Part of a small language model's weights.
Size: 9 layers, width 96, 3 heads of 32, MLP 256 squared ReLU, vocabulary 2048, 0.974M parameters.
Architecture: RMSNorm before each block, rotary positions, no biases in attention or MLP, tied embeddings, normalized queries and keys, local attention windows, shifted keys, gated attention, exclusive self-attention, normalized values, capped logits.
Training: a variant of Adam for these matrices, 105M tokens, 6021 steps.
Each number is 128 + 32 x the weight over its row's rms, rounded and kept within 0 to 255. Layers, rows and columns count from 0. Numbers have three digits each. The size before them is the row's rms in percent of the matrix's.

# layer 2 MLP down (transposed), 256x96, rms 0.0763, rows 68-208, columns 48-95
102:158142174109096115133148061212143147123120175169166130101163103144124150164190107119103109167168116125105080144152178112137114122144139095125156
106:090137118096104172181128089139150127152119124099180101141171157082123145165160160108102110185113180152105177161127131109143100148047107140159172
110:100172164096101111193125187122205132130119183128100118095119152153114135087088150096119154157146113108102115082153123127099138115153103168136138
092:179171101121145094111141116105124130121149136156155092172120153157145120155133098113161144122189109077123154156196043090178141145113114123149128
082:146148203099143123111101086123107100200104166128142187157130111171176143118182129098131120126091115118157135117155175144148105078080116120169151
098:107114107138170153139093064168172153145075164136151177172095145124088173114167114090041074158124160148128138104137127133137111138113111088094138
099:148185104165099146084094181149123079067141141060147104111123146133174109127118160166117161074134128109109140162189148107104136105090189210130137
098:118137125123114152107186149101044147134127111145127163189108099143147114140132130164147153064181105182109150146145157159075142110147124049124129
102:125158206146113156113149163133179167119170143144116075106143138181106141174175082116109142121135127115126109093151171126121111119095138116158160
094:198173148144117100119123048140132126138170065118126123084134198093113136135102114100147109053121164159127148157099156191136193166107126111110056
099:127155166183106184117171123135163201128185138141107174083112120106103163064132104158163095085113133101148078144112145157107103113143130187120143
108:137138130119175127110119097099195100096176124118158109080195140111132109148089144082114165118132117140157106125136160144139111172150123116132062
100:116082140114081162078114174163149171135092127121105131100085120163215151093074194109075126150119176137190127127134141075100103111126098081158075
098:161149119115122091137166100167159130137244169150140091149132093169123101151133133135096165154120189092133067136050096111074140156191124067122108
105:097085082095153115162096142103121162076144117131109081118117109140076103070158099147104134150109137088136112097118099109129114136152117145171104
105:159090202117126143113065077146101119132068115100109149107137162167173176111163112199142193137135096139093125142165128103063139089143057069144111
091:108178165095109112122077071139140114160101220151094094161127176099125141160078186166079160181145150144092099133135077131101123119152152137139102
094:119074149127137097076101117113169134189177143140126145101102169174143124122090117097163118077162110144114126187136073144127144123141137076103106
093:125158154139151125127190158134114108163185083183112108100152151140133119155139134086117189045109112102133104132136137151115097144140173119139125
096:124072180153132100069108181059138162129070115130165108105132088129125119150086150147137126152083130112170124106122149117130094082097129088134138
095:104084152158086142160104113117110092104121135130157136186134141109136117151167124139156090086150225136112104125125169059205145100102173153176107
091:096065151131123106125087166148136126083176101136079111067102171130115137102125112041148083094154101153136075130115040158124118123174135163111149
097:157144122129113117151107093137137121121154108118178157183152137116158158127107074117116147096060128127159157128129144155099123128117112165186089
102:113070141169141163137130120133109110104154152143139152155104100104110105149125146107116132183044080137095168134176157145133098092091076112206099
106:091129143166124148100196120182128102124071089089170126083131142067118163121169116073085097080148132149124104132097113104130144120179132155138131
103:092158136168147103133128163124112113121119132127105123089105194105128154176053125100087116136047139112116096111135107097117067152193167142144098
099:177163127054088149097114088126185132107145163157142094102103129160127119115108185204083107145066110155142123096162140130150177080152118130125122
106:130090165058154093139111150130157123169154135154088125091152097138148148167126097114098108161141096135151174098096172187122081105103132103177115
097:134156130144122150113103129087182085079161158128120091158135179102083148215114123130105109081152110076122116141135106135139076086121135154164129
107:130149182120103114194125124187116164125129154148036060142165061140181106161139138151105158179127103124109107143144162126093145098161141124072184
104:155134097084103085117078100131135146085162153076161147142130128137149155120138107112155146102176200172194103101178163091083130135132165101188168
106:113126183130139116108175160147111115137078145115131154145122089165123113137127143094080104073133097114143123090200064128150175176148162124126077
110:096162090137096136130188179134154112139128135127121171149139093103133157130135110149120085116132163130071101145134122085071082131112138096053146
104:141127107109115096074142175110158183124174193162120157124146119136066123146147108126134080179109082132095147108136093131165097130149147135134129
101:161110082193158208095129106111151130119109142152142122132092087077172146105132161112048075137107138118146145187119111099150134159152127075151161
103:122163071135090148095132094163114165079186064085155138098101097219139161137114155116138156116091083140142086195168164140119131023147132115166129
108:148171116136109161128171133099124086167103094127167119104124122127119137104122094129120118115090130167144090115073071087139176122098217126145123
091:146094080127141177134102120125094128124185124166149143138098183080130130073119139134112139171113125133084136082143173167165111160060139156106105
106:125147136146083176134124132117159143142184137100153128110130178147084157194184092122130152137117159136099104114085146169158096092090188046157101
100:089108155170136127150149143116154134105132043159047147166063081153138116120148075151080128090152099051196111113177154093117114094081146061141141
087:114126107113155150127182152150093128114164111178112115111067126129096122150155164076153153095166090145127104098134117123152126112072079104053071
103:179118134106068111124154174177103136127204116119093083103129146129163154175145105093074104067066102135174088097089079181157106139115134128169113
102:118135116111122143127083146136125147117114111181146165087126111133141157161152186149143129098132137244113107145115103132103128127157131138189121
099:158144109132119118092132113036103099135169118159162083165140145140094131158073143059100103144074131190165108179123174155126170119126154125157108
108:042094089120097149107142117138100136126083078092106166171091065133108171168090140128100154093136069100103131113097112076090129111167096085117114
101:166088139137119108065131134166136135156116130111137109134125098068156115112158102049111115146137081098115116137104154086152132082147083091136076
094:163142188117128184102162154160168178133150155129131136096183164130108117080044128176138137103142169115115182067124146178055115103169104118156112
098:139120139076154125178136104134100167087177170107065161130086115089124135157162167173089155136141154101157168157087155141116114125145185144135072
099:097100186103172110057099155104120153114130105104101106157090174086148157122156083199075159085085136096162154128131128133136118094142054126122085
093:126094119102133102089107131084207124111088208126106161157105120132171140127123141105138096168126142133095192106134125155156121101108139121113141
104:184085155170160125178126102088124134117215126136119124165147149094155090102148115099209097090130087107141138145086114171139126146196132173101142
098:187176118096101069130069132163145124147161111122106138111184096213125134115189090135126107084112150137129133094110122086097049082122123116169108
099:178111141139109139071137125087091149135112107121096156131128104106126089169081152068114120061117164106161059088105191122128143158143111154156103
099:133123119104130104179158138130148106154099109099136125086117124119111129106136136096117186042151110143140105133080138089141168118183096105147169
102:092075135146139121135116131102129077085156144135065085096173093159051123167190154118115088143096140127117097112144140164197143155135130118122103
101:174115035144130118148105092149097152171123093128107130155166099130167130083191112071148099141148133154112174113139133172104130056124115139187141
109:136126114097084081119156117207138084135128150117170120177095094152093115113160151145116078178169133182091132127153047130141137102190092102116161
101:161087157158086102147129129115187138105120123175178148138134134083168206151178146102127095122070137119124116147127108165121048067107177192108121
107:071143119115062109107141129146099096094039162085164147109154100100198152128151169088138132128174176157200153138129078100117147169091138152145114
099:132155046116139099135131121109148058153150139143178127105057141127092133144109150195080085119111100108105128115198127164159144083150199134063136
088:126149185094127148120121085116144195160110120140124139131108160114129129155127149146102087090142147059170185131153164110086096138113140203150135
102:139088121141165155096127091129114151103136120136048126144164154193148097085147129095147133147158176146114130164117116131110170154144115157117177
102:114118109180114126089117117143130121128082072089156108109137144085214104156124111120164125151173163154184141162107125147141138092156085121214122
088:137078149121153128087132110085138136124115140160083093111182156135126139170063154131090121159110093099065104163135138131093114087108138193134156
094:147100141094102138130104114124176147127222072113121128107123146099120112099071096145158160132107179157081115162084069183082101124154197082123105
104:153184087098110118096120110130156112093171086106126106144184099158120157137138172101184114172129144126123146112050046100166078134129116123156169
112:080113120065119180151119137158082093219097123115164130092168145134130144128139116178137132157143095170161125130147106113132123146184131132110181
101:167113101150113124132167142140155146130082144102215211131157132140168170101080146103161090129130095125158122188139112090112130163145123122073164
098:106144111147196093107114163093131114126184127130078105111121180068080118141091113119165162086146114185159100148112111194142099114149113130119144
099:102159137120171153171159178194107110096048086087189146186103150100116100140124133096132123188107128155110149168060095165103141150169112153121169
100:126165115142151196120094116177149129141143145115095113172148089124159169093141185148166130181110165102097084111139090089146118102079160115130180
113:201108125136137176158181105139123148199107115126118170107170165169133102165176061102069107156121121130100167107111149136120174141155160121147127
109:072148084194141141075131127105135170114101160103128176091148066094145125117159167118203130117094071095128122119175125132122146143129098132154150
087:190148170121164189132182159116125120105200175169140132097089147139102061128087124105119151130111117104068180132152156098167112141118162159123039
107:127089104193076120120156177105162167115189159133101126091113184104115187121151160138102154144121037152138080104099055120129170140133146154159115
106:179106114111158137123179119135128145111108193139092138179126098166067144126176083123107117112139146110151144160160155163143119142147077148167170
099:189126148111175066102154184195120124105177160142138114107161113137117083093119076148124108120123113107150135143132166178141119048128111154163132
097:116132136172106100080147106139125107143137116152158154143094184103143170165101184147162136122101119151100139138177098112094119104092094157175185
097:148138136103106086092078141050127135102109170144080138125136110140060098181081156144075131139120186092150133156098141153179098162146166104108161
104:168128156118098155098178159082153085145160083155115096163147077128132129122074139015132147086121100159121075152119107124130148127137140149080125
096:098157165145113124097137158110072067138131160151135113158114096104163076137135139130070155043149150149109153128131125085196150146139148132186121
098:136114192131080088127158085105152051075146142160112142122071077134145131169090158122130081128164137122144136066136179148085125120110062142169123
106:099156109171058104076149106150080157114073100099128134112135098079103061108102151101149129160139069105121099081153136145116076138133050122120083
111:102199157113128127131088191131108116106145150111124124109157081156128145124103120161074152143132151151154143180152143132102175134172141129098088
105:086104105128148165164099155126134151068149142126105129112181163117092138154078097142085103118114062081102160129122101136095084185149192137102226
099:114137028166162119094106179135171089134191172134146152139119192110114043092108157079146110122153075130119162155150159170112084080119141124095146
096:143116068151138183107128196149121154172153129100151118110095145103095109119112117096137139100141101160226105080155128164166071146187132151141116
097:155160205132182134128117106155128118150229128108122126115083156149130114114171114143190105160139131131095164142123121139138118123110141101133086
101:158079137183160117118109124145165154106133146111163165161074090112173147187126183138096132169109122066140120177118125160114134142153098101108077
097:115167128151099143124124173141153180126204139137088131142112193190101122101095166094078167133088105134088145119140160081112092104176115082138122
104:128144150118157113145122153189168078086164176111130080093107140104112116072143133102105161103078197110156069087162175158082076068140111097149114
089:091114176071109099132172204126079107141224167100098134160179153161103120176095128123085146120124138139142081121120153147192099170123102133119118
103:104106109144153104141148160112117151099096113076084123096108124103117079058167146116190167152110107149117072125161110111101154109108108142119113
107:107186116088108150064129092037127084084187096132067092161127096194133111155149120105156092128121125115132101098144113135072107147089097139148141
106:133130125141130124140106130205150132179105114134085148164130125120128105149160162138097180126073108082129162159096153137189108151121174164129069
090:165139141177130116146122139145115133166135074093151118137136135154200096205139121092149110100051106107191147211138155104123099126155151138145128
111:147128173175089183083155090065166101110125111111188092115128068114089134140136161179116150111141121185137145150132176085129183098140155129143152
101:131116133116176079182121154134145129120182077113119118139136130073094130146122177159119135101100118083120076125114117121083071128137163080117143
083:176135136155103106144088082153117142126136089121108093145104172071142097134106043096132085105134109145167103142160226167125140148096083086106107
109:097171194151120134105123125083156124133088119103081122154121148157137140173128125064084091111069117106167112113192096151128117118111159116097128
099:161103163108118089069130119133189119168120154122167120163127052082084135124082131179077109110128112148132173182123109135131117123132163135128142
107:171131171108187136093083081088115127139116126152101058116128117071167091102150163173148099134098109122141134167075163152159167117121128127152084
099:128076143140103143094143173121101097121197096124047101113103200120144161139136090190156153168179135087199156143176142105161109119146131113090119
103:229145118127085158100096129145154077145165124124104070179175099173149081142094070122130127148121142137153089147085141098123079137168114133164134
102:135082118112148130098167152169154121165105127117080145156167117150127124054072173115166069130126114140093105081132088099126112156151126157089133
099:146079100095140128143152161130115147110119087156089132127149069152134046058142099088037160120100166112180173131173107163113143161120201156158159
100:108198183139126183166159119109089102144109089127128170142050079127122132072145115136153188114077088124117139188132192135081088088122165152154128
097:150111153189125114132091109168110144127074111100126077135182080076079110136142102131096144108124103148135177208131130160111149121153145094126143
111:095160154087122168144081143145117125085119145194180165146120136127132126118145186176095148147163156104185130078151164195120142160157108118136141
086:058116174174157140140118112166149155145088080124102139157058130089149145143183076159147128119177121147169107174160123090036104071097082098095129
095:101146105130111154141139200130114154157249153133083124166119104193123103102153107061119144120138128097118120080102104143222192149151131100103128
092:119168115124144095071174111132155137129190125126115111152150171170129091107141084155122139176153140163079095094156109175106128140101075127165098
093:116146141183126109111088159140121109087155135107100114149062102197120151141157078158126125146095122088186159160130158100134095105141139130138179
104:058147154156095109074132155073084098155111136124143166121091129138116135184157090159110120193136131126094134113120059183112186096122071135141095
093:123165132107081123098145116080113132108243140101079081144167078116112107139117116111152125111142164162166040099134104101086164087145157126138216
088:096097143124107090118108118090117155148204163144108134162169156180105088126081144124150107109172122118128088109092049156153216149163142169111171
102:128127111195127203087144117105152115107141129144101142128078103081096124136094100078138111142193146090100106086191158117093062149116153123089154
103:140113082113115091126109097144117119102094067145158174120058073107159128090143187137084088107093176123114175142152141181115198074150109104143166
099:092140120193153089096087169111135095084131127085159116170097144102115112187206142124079182119170148072151059161157080102124132108136120109168066
097:108103099175127113175125172095147090119110137135101115142163085163124089146127121106165123172056099137109105178153097094132060053140138114083095
101:072174137111143166139152137132137103127115104090174202098072146144133067146183101110130138139071150130116146135081139144203061133101139136143123
096:120106103147105178095123108127107157095196136121117163120151181112095135091088185098142123142141156106179113151125154153121144103108109132128152
103:128111124165110110098144176145107112144089133088121153137193106124200122131175139146115131103139101089141148142106066072078127103165070117122167
098:173149110165090156137112131141157109104130116164115120103165095157175125140120126105140090136098126110152105074161137092130091128100173222113225
109:112143176095082107131136040187113111089143098104082118114123129144106109123188161092155140109127120109154085090167054119114111128128096146087124
100:162150105056115172087154135136170161164098122125173149196074117091131115196127167111130152103102151105140163173134134098105134152151095158133151
107:078129158173149092105109134141172089112140109116244065134090117169120119155095177124154100126112125150114142161088144157183148159136101096156145
111:090157141088117143145117128169124134150033126142160119047111102137116182045133123136112111080133078130125115115106095102108122164112130181208160
106:090176157083112098130133153106056107118110102137116148117061083116113102203161116093103066136122110140140205065162107134129144112170107067101078
100:121153160118129172085116101195125143151059075128107124146157076118198110113192168068101140154143105098180098100142056117169073107116129138130090
105:161158031150129173184213126106177143121145119105153127128089163146136046108182170071162175198146200102127095113105094153113105120175175135112143
098:111168082164148148134106130107125143122186066152174111140149123139130153161157150145131141154185061069155099129119082161114126155147149110100111
113:110130099151135188117087076216152130127144185150126175085167133147084090146184073124100190131130148091094127096136171112130082117137154142122195
091:074136100106134157197139150080107131140138100185110164204125131058169099107114130122134146124088107117155137187151123146137120134122131164156106
108:087148135158119095136149121162072141130131187098140113109155178164161128102153064120126166086149209105136164173131073063189149117130159137102141
101:127137177065141099124140129115101074167106178136100136153131119088099065109103065127155148090161172164109112104156145138056134165089078164153065
098:130095123111143123110154143153137146119185116127183079099103113150193153167126139127105168120179087130133150172169135075120165168127116104138093
107:155112148122105095073129125104127193144096082138083118128035126094117121108108134109073123120149111108161108192116128101129084070114125085108160
105:128123171137127139108146101124162110135052174107176137160093174093111150119104102184117128153071123167124165153125118107066114140196106076148092
100:097186120155126107103121120120122150080207149105140156069094138101099112141130136107119138169169135163128132136092106136120101130133172091107141
087:079115154150122105116161131136125110100230115122101134132120163151090132094151096041143137130149094114115095084095104110070116129132131140147151
# layer 2 MLP up, 256x96, rms 0.0765, rows 69-209, columns 48-95
108:178117130159147074088133058123138103160107107164168154039107099132120136146147133095111119126192145154086112145155183146080140095121124159099131
111:185148145153159153128150061145166152147115120184146116124067079167170116134182167113169115112200121067152133147106129145099162124061079144118157
097:077094164109130164102035152135116094143148185145092165147088081111179126100164090112175137142108114111127125147130132135147118091109141105138135
077:107111113141086172130143161104170137080120152156106122082134147162139053094106160114120115159109165141165107101101124126094145092085116142118137
100:159104111131074120151060155114129140081108155130145096083134125197138190151102184124133109136189117163189089139133087062143122155118128149049146
098:176145100111158105095164083110143149118095174112160116163074105097133204156156200102115126159215108156099091101104105079100147115101122098170124
099:165084135165097091145167145106137134101106126172110151091142102171125127089150097120100160133122090121136129097185093207103113103107074160087069
105:099106154172118159134090107094117107125128124200221096095076155163126157148076160137142150084144128123136156127097156156155139121105134170137075
097:106150086146191134116130207131109071075132126086090141122109084150128108110171126059135087123143086170086162154127086132131092104100099141132153
106:142129118114181109141155048112122106119147113124111125177130132133142044165133094108137140194138091135124190098173120071179093174163115145121082
107:137138109144126121143069164075126124111109143153145179089177124208175136112093105155183122187142142162122145164111173097156150134114160142102100
103:164115098108118141100157100108160163125110207160150137183146088150132077081149085143129146143163160148002123109128111157124154102124131161094096
093:119098139104150131091163169079118125140119134073124179142133097181168114144168167160137075102116151107143157200128118176106145121131111174110125
096:076094121141128088122123143157137107148030089116115089097054116129095158150117080103131149198128066110147121099135133097116161159101094130145095
111:086163144136090134140129121078125157102121142139114129091136115066091095096155096101131096160164140082141094174107206149175111141108127114141095
083:162102100155098135104180089167094143110124141088083166084139070128121183159110093152152101100127158115113156189158177089116128179193190043106126
087:112164179110080142099145122063113117133124078126100140118060101091179083190124185084154103109137136176122141124104084111152158136147105153146069
087:105095089135125168070068155101094196071119147075193133125142144153106140099128163098112117148160106122095113079149121110125159122023141088111134
091:135082118076093163067167205122141160108126155163135132151204148138140120114092112132128086125189100110098115145134081120126146193155083178134131
092:186108165081152108113136159049180130155103115137134110104119160125132140120149071080100097095161172103088106083055114174118092081096088112102103
094:140140084144096122087102123134168077153128146082116120130175142210109104107153138090132096160137096040131057151123203106139121184142110103134076
101:106154171152139187155163078126124074147120103163156093109106160104094126130136157079131113199104144136114109113105104125110127109099130124127128
101:119096148118157112137138117101169114112101124062090150079104126149117190096064162055121119147144146150149127093123131055116142187165092189201116
105:089108133129141172121149133113116151104108149163137122127149097147147157130122159097152048060149151194053137112114162151112146160131098172193118
102:170104168141091119079071141098109229106120113129143155135118150167120163098120141079121056167123057109125107094182122113115137137155120156160107
095:163047078101091162125142099111171082065105131145141103065122089088124112174112114094110116158097137115121144155141170108139113107100069158100123
106:148065173082145130069170137111120081146135119168171126126156158089120140106150129109140176150124103171126154147202127195155158152174172141147110
086:151121138089079184186116180125114136076108114095060118077104151127145079157083134075145160143084154079109108139122121129085164143125162194082157
101:136143116108162114033099080147132152106083142108159137085060090111120153074128128080090135122218096113094155106129175142128160170085184106096114
105:152091158123161112160184066059118147130122105169108098129100109137104109164147125094146143100132070070102103150121147083144090118079098155160086
112:173112163147141141148119197100148157080106144124132154147114092092175110134190136117110068187177123085144078145138133141201078080151023153102140
125:161095157100133116082136096110133106089093179092149102106081099098139202087092133104148078082115170094143079120115150188107113129158120097168073
104:138130146163169159125100114113153153184076085070076139069117147153186104141154162099112129135120091126159113154132166136174099175109115116105129
101:174163143122122202119150081112085092123120133190127166128146152127101142153088139072159088143161126210094125131104171141151145148143154151085145
101:120133118109111193201164149143096132155120145162120107100045124122089143131147144113138111157145077075147096131148173080181181120165178141095106
098:096088147136189125141193169117185169099096089185100126089124141132173111120095099095134098130164096143135137148101119130142165202142167142127163
090:136143136187131067167075084115143171110105146110106139068109131122113215150152136106122083122098109132196103132142156046155134148136086126164158
104:178109154088147153070110027087145144111107160099190152112169152105160187149108129120199162183142126171135126128129091140146148087079065096167127
102:203033122133071149154125123125198154132094164160137169092138123100107074169161153150100078137143143120135111084108149109167101171143106133100130
084:156073154107129114125083116111194158122119096099111081128114162149124148103221171073143079109119136165123184084138122125044106169137110143135109
097:144102143108144148126076090124143138089121059123066143161124147079071140118105151113165092142241119126138106184137137134154134137087157162093064
098:090140149100138147102174086111058093167101124079123152165128130107152114153094089104176140129126156100104122103172120121159080191132110128156092
094:087132125058129201109129179100187100111110157153140100095110145087141214133141151103127127108151135127082166141199089140151132163141117150133142
109:147138176188176156159158112077128134151075130214111110095117103141180145169094116140139105109144093146142129073147191100154116112128174112105104
107:135149106083178134109070100124107140094117111110121138150028085147138201127098105122152119106115160154063116092100134158189148167122136188113143
097:068132064104128156089153106106092166090127129095136121145083138124086178097178160130152066177138043154128130159128128116155092111192138158116096
097:089130138132153168062171170148145120080128086159116108129135134166122137046125084135178142150146125140082079082147107119125146151189043123123120
097:129102061104188165121145120093152116121067118086163155103000162118118113097084097138197167160148098118114089112143118138096138137166103164130105
088:162161172121072140102166114100119145127082087176094143112148118140104130104160119100188163136109151163071082100147148086126135152188137146213095
103:152149072081141128167141089176085134122079111201127127117130142143134164144117118086137134104167143142093129112063199159112075154089177121083107
097:104077157159104148122127117089090166114094130145144160128127114131170154133140189167079101174152112093096182158135080179039153109124083188164152
099:106094124143155135072128086100141164072090205129107142152094146163162170138224097150075078149156076147087154167125120105122130126126071151107175
101:166066167083149114080114150183144146112090162121072134159094139142121099112152090098153086157183030102189146088176172158116095168128132127093091
107:122152106110129152155061097075098177197124121131208138150139154121092130105082139128138125123133140180078145124104123097145150139149140164152101
097:083196161064135170124115100148117111172107089106124156112147099141146128154133137148157142169140137174101119087117134121172079126133150182123041
109:179118110112172138108134114071071132147119136170179158154081174144093094100123146146136104117140064145143088106123120161139049189136060098099102
102:115104102123136128186133144157161089154096178148117100094070026104149112123132159101127157136086171107109127144177144106152104152193129126088096
111:120076152115105142100101142138136180163131122123140113118083111117100116099142189140161099086169064063041131091150165111119131100104129132078071
098:144077125085116177183117062122099153115149161090173106102159105135149148175098101083138131147160090125120142108144138085132139103132068153154125
090:082169099172057126117071158112128130069157143102108186122156098154115107156089125104170153178174129131101123116084098127116125158170131093097115
107:134178104125133175127147135147163103067098135123222138109097158144099128122130115149150109090112062085099146130131127202158085094153155096117087
103:135104155117145102140082123132149135124128097154101068094122112150164123111149181099125125087139090095047100150083165105149043107158121102118109
094:090098071158103120121140163145088089095113147133122190129116147137122165146172157130224165098138144172136126127062121175126076101167146146131095
096:125159164106165130093129067078128110070117112158146090085161184176094199121165134123132117123143107063111121194090151150112120155157116156142149
095:126121108073106144190156104159116125110106121088110180106184132119150108094161129079182075141124168093098152108139123155079055116139132133087125
111:192053162185206107109182130077109133096116175118158137164122088195129143102109111104126183146150104118156154102110160090134117180113114176103116
098:167113126120108070140102063087142147186129154116144083118037145137141103085164129133137180138126121088137144101179143124164118071149120144117085
103:156125178157083138184095089109114104137110138162151084138100108234091137083115164104109134147121100117113139167145146126177076134179150121088115
102:179138132120121138106070069094127093159114182069086118151110114122135149156117099136107152101163124126179154080153129102210050149115105108149161
095:125116180161091136156099151156132150160109095136111105106075162141126105178100035105141164092165071121130126096130128168116139195144114119105122
113:065165180141110119142138107116177116144108122102156150148118099153157122118151169130173093089176121128177087170136136111170027137133151131095044
110:142119125055114123102148115124135183163103170116187155079086076102111167132094166093121104103122150083158120106137220185108141134128113143107140
086:123105146131113075100077076129151122157137149137104111124152161112174188139178128106167164133063118153139096153140156126140162085121121141132215
104:161080144134115124105118157109126103102100108148149120125099134133113106148163091128172113167156105195072116199090118202172157172117082118129152
108:154134173205158163148142149147093121118106110121166094097119134105133127164106119112110125134110142073106136142147165110138071134098142148119077
107:128120104166191137112153093070140122137139162174150179210102154128129196136167116137151097130201122148149144102101159117104097128090107158102081
102:086105178079166144105144124084122109111097124159093102125066083109149096084101185111089092164119142106150125156158149116177116100172090171170163
104:088086118167081160099158121132093115151111107141168137136085141144140153122156111107175143140145073199134156153160157133053149158093148168140121
109:097128143092112144114135094173108136124114142138164139103124053167154154107142107144151157143120119142133161128162111203172102151150114141147099
096:144088105075113183128059108100101141153115137138167133194124082177168118162055102152163117174159136146154173160117102114150145126107128141149175
106:116090098132117122193035140043074123142129136196147158074101138151079133095112098138152187108169184104148144115165193160154150114126087143104097
104:131106074122125121129087137086165118094095150147091113148131035088119172174174111147194180093075041119123156175084151090101127081086170124143137
107:094107157120147144078179106120117140130083202117188070147124153120189175109105149167197046136158101114097128079118119087142089115107153112093106
100:149124138182093122127135058140100151087106118162147130155079140119116137104100181109149112244166085154153110089124101166116104119089174118157043
099:191088147061187142144166089157117156112133148100152115162045143071095189166171090142136098128122098103175126144175146148126084117101082107119110
092:086088126155169119164097092074153099104087153096155087098126138156089091130141139109156150165092065102113082105085088083115119140097123180132177
093:183120111203146143085101171069125189122120148132161162097111087136145153124161101056142108154137161116138105101119099186150128135117072128137117
096:092130148166136174120163128122087081110133117170161112112109111086172117137106153025149162105171147151167109138106122110099156126204137131154107
096:098039118136104214129066138150135080164109120149200184141152096116173180129119109132129105206134142143101074153164117162161173123159138135150132
101:133116149143182136079128118085120165081116172143165148115122132098161158179153109128181160123091108147155125090060086135198172115102068119127114
088:124088085160126149084081116131116177094145164160147128155101165148133134140210149075150074105113073093064161163193103105110152135078130161101108
099:179122143084098155207163091143126130138102152137128189210106111129112124115094146137165113116147134121133119102159134132187148153183141141083163
099:151117188144119147099076152136112129163103132126115095110162165122134162115100076100109100127106140087106187151117112176167168157179139110139149
105:214067131157079156080099139152174176109116134132118155204182103121111116097078135102120099121197114102090127125085153090153104132121085119165094
092:128035090088108150171096193152107187096118187093144124131108110162133141105187172151155148123124125145184117158116142111151137140160100082114102
112:097099118116116176083128113123111141137109124153132106103070158138108141024088116124176112092159104088138164146166162159155066128075112120131096
095:133138175096131158112072121135124153110107108132061091134138076226106122155117156103177133122140111114095101151091131095066143197083131143196116
083:093086124144071167104063158071149180096107184100155116115132123116169097152194153104101162142105148118118088119117133135192087113083134121121105
116:168130139167093138170123107044092153141078100155131124131091137118097105154178183147130112183181116083085110115156151073183099067146083150117112
100:136138074109083153140094129111100112096126170138158093084137162144126173118135093113146154121073122174107146142180103169145142125178087126124134
106:091139147109110130119140113087098166146134172118115169111142133168120169163169096104088182151104132106095094174127147179173090131122067174113166
098:145088109117140114099131084130123163121116140226122128100116111066099209119131159103191118147158102118123119144107107133056146118077140092170111
105:150141130144107157144169104138123108109093158134185109156100123141057128089100102137194151102152121162112157087111142118145141115080118184047139
100:138183127179156146120142079094137161143127164148179151140094105173153135147152087138190099106128120181123156151147180106137146059116139130165101
100:119028143125179117163148090165147126118073147158142178139131137152144153164120111123128088093195177177082098201097112105217084135102133119089159
096:135165198144103146148106158142083139104120169094118145163130188180116125116160125104255151138094150155119108109145117122152140108170115141184122
096:146157172152152151111133148138139093111073200110186153112091093104109130117118107108197081164118155082066092158105128142112086150165148104130177
116:091134101135095122133077101010137097115095141093107104109147089100131176108096144093114141132150076157110172128138191132142145178057114153101106
084:166098144129122082178084152102203108134113144133110145085149151157166144171148101105121105052106168142128114100128142194154129206116125091081084
090:143070175124132203103071084143172076103151161130155130141115137122136115111130125124186117190092123090096168174167187158151097142153083177101129
087:117124096124113146134149138164146136108156160100119105081091134096150175159114177134179090104172138113104116077118124194171099098139144143135105
093:126089165096093109135116169162095161145166135181140180100163121153143157096116155140104179111157075156165155144131115149153156168147120151084119
107:223140159163118140084118085139078102123080120108139105129114117147133134074106153103145114099159120112074125108096156098091100160116112157157124
092:117140051093115134122108068116094151117153109090106117150145096125128147109175144118205098143108132109119127106158119099212102170109157166127172
086:117132069160118185160162069179094087117123134107111165148143161165184110114149096087137096160108106078155141115175205118146101094122106142138071
102:142173090061118090145064124096093091120112160161112126153168153140169110123058151119207177160145090161124105188089135160102148143133095155167159
104:088150145086149127146111114117163115106108124159160115118129072046148143080139150091125111148173085094132148098089157128181097135135166146117177
096:186142107176083121138040166107155180118103223111113122148150105103134098130128166084137129142096090165106161131086166152108131138080121138084152
094:127132165154131175122135091121125133153085181137160122127115111117144097056105111106156077107126120135135079125137107121128179090149112114132160
096:192103189109119120120117129118180151152118144151079091178143116118129118102102096145134077159132159100161138143105108163126142138120091135180099
101:077089125117134121113127087162167095073104141195130085171085166155129147154197120123201132113141120120087170146182140095099102131136135146111105
102:113094068122065119106135092100075192092101178140158165098137111072091124114120176116135161150173133177059114183083150213127089124128119176108126
098:110136171119131129040140084114092101147103101107160125085116121099124176094095212127111121182152177160117109141123165125095113103132138155074140
112:134171068129111201112143165120155116170111090195164133107122130112144133136106131110186159129096164174119151152165131141171125085108087125163061
102:127130166160123106176100101144101117123109118093162153079103134193136161073118125122126058110166166124105156092125101174128125137105127114117127
097:121162122164052156104137079153151158074104143130087162104130103129152157118140129123116062150166136107174168156159128142089136107166146114101115
114:119116142152135154135096104151171171143068103099093215134160142178135127130128160155147119129125125135113163174112217107131100121083128175079131
114:141108132101130142109124061112183109156130152110098132128106067207129167151184126079149116122115155077085109169128148170098078095189161209162121
109:122115119151118116183099147054057122131143118107184185164135150171157095158071176112236106118138143121119160106140147132108117167097146138148156
106:126108176164147131126110061194150113143103152171131155110085098124096148183159138107105148113180149107176135154174188119132073117130137090093120
095:156148155141115150117083143114137127080097110147138091165095095093177135144092164086138084083157144126096080109172133093085103095121128185166111
110:149118113122150141158154191143052158156081108104202107173144105142113150110159108086108143146140076151140084143134101137155100098156138077154095
088:164137125141133111133153085132116115158086168222175065034113147181152143096156181123140086125087112101173116158148180134081088152106121129160106
103:128133100044132116086148100096177186134069147179092162158081097061070191116109169098125088160109061128132110123102123110102139143110123142116128
105:156133148094141093073126118089094143124120182085143116092148143105075135125085133128135102101195100167133128132126152142134049125140133127095091
098:186112117128106113087128165065102122132103100140146156073127109137048118033154129132146103125117157126138120153152112136160094105112132129146114
106:108102176154135189058119118105090112147115105094158162147193147160095125076165173144130176174136120131114134083127125173180142198148083096118130
105:132123149098174126128139173140127147159116091108151098103132106154110192135125117142191121051173084084079167141168139116161069149128157119181116
099:159106136112173212130111110140147142167121203115173103115131115189158126106167152095161099188155093109133173088089126166117152178088130149155115
088:098158066123129132091118133147145149085145089124128133137172082157115164125179130167147091167114143111114101137057152054091123112123150083144128
097:136092145067114184137112093125140106121114074094222080092131162105074127103128097095147110192105115159130062115132109106118181167123136135149083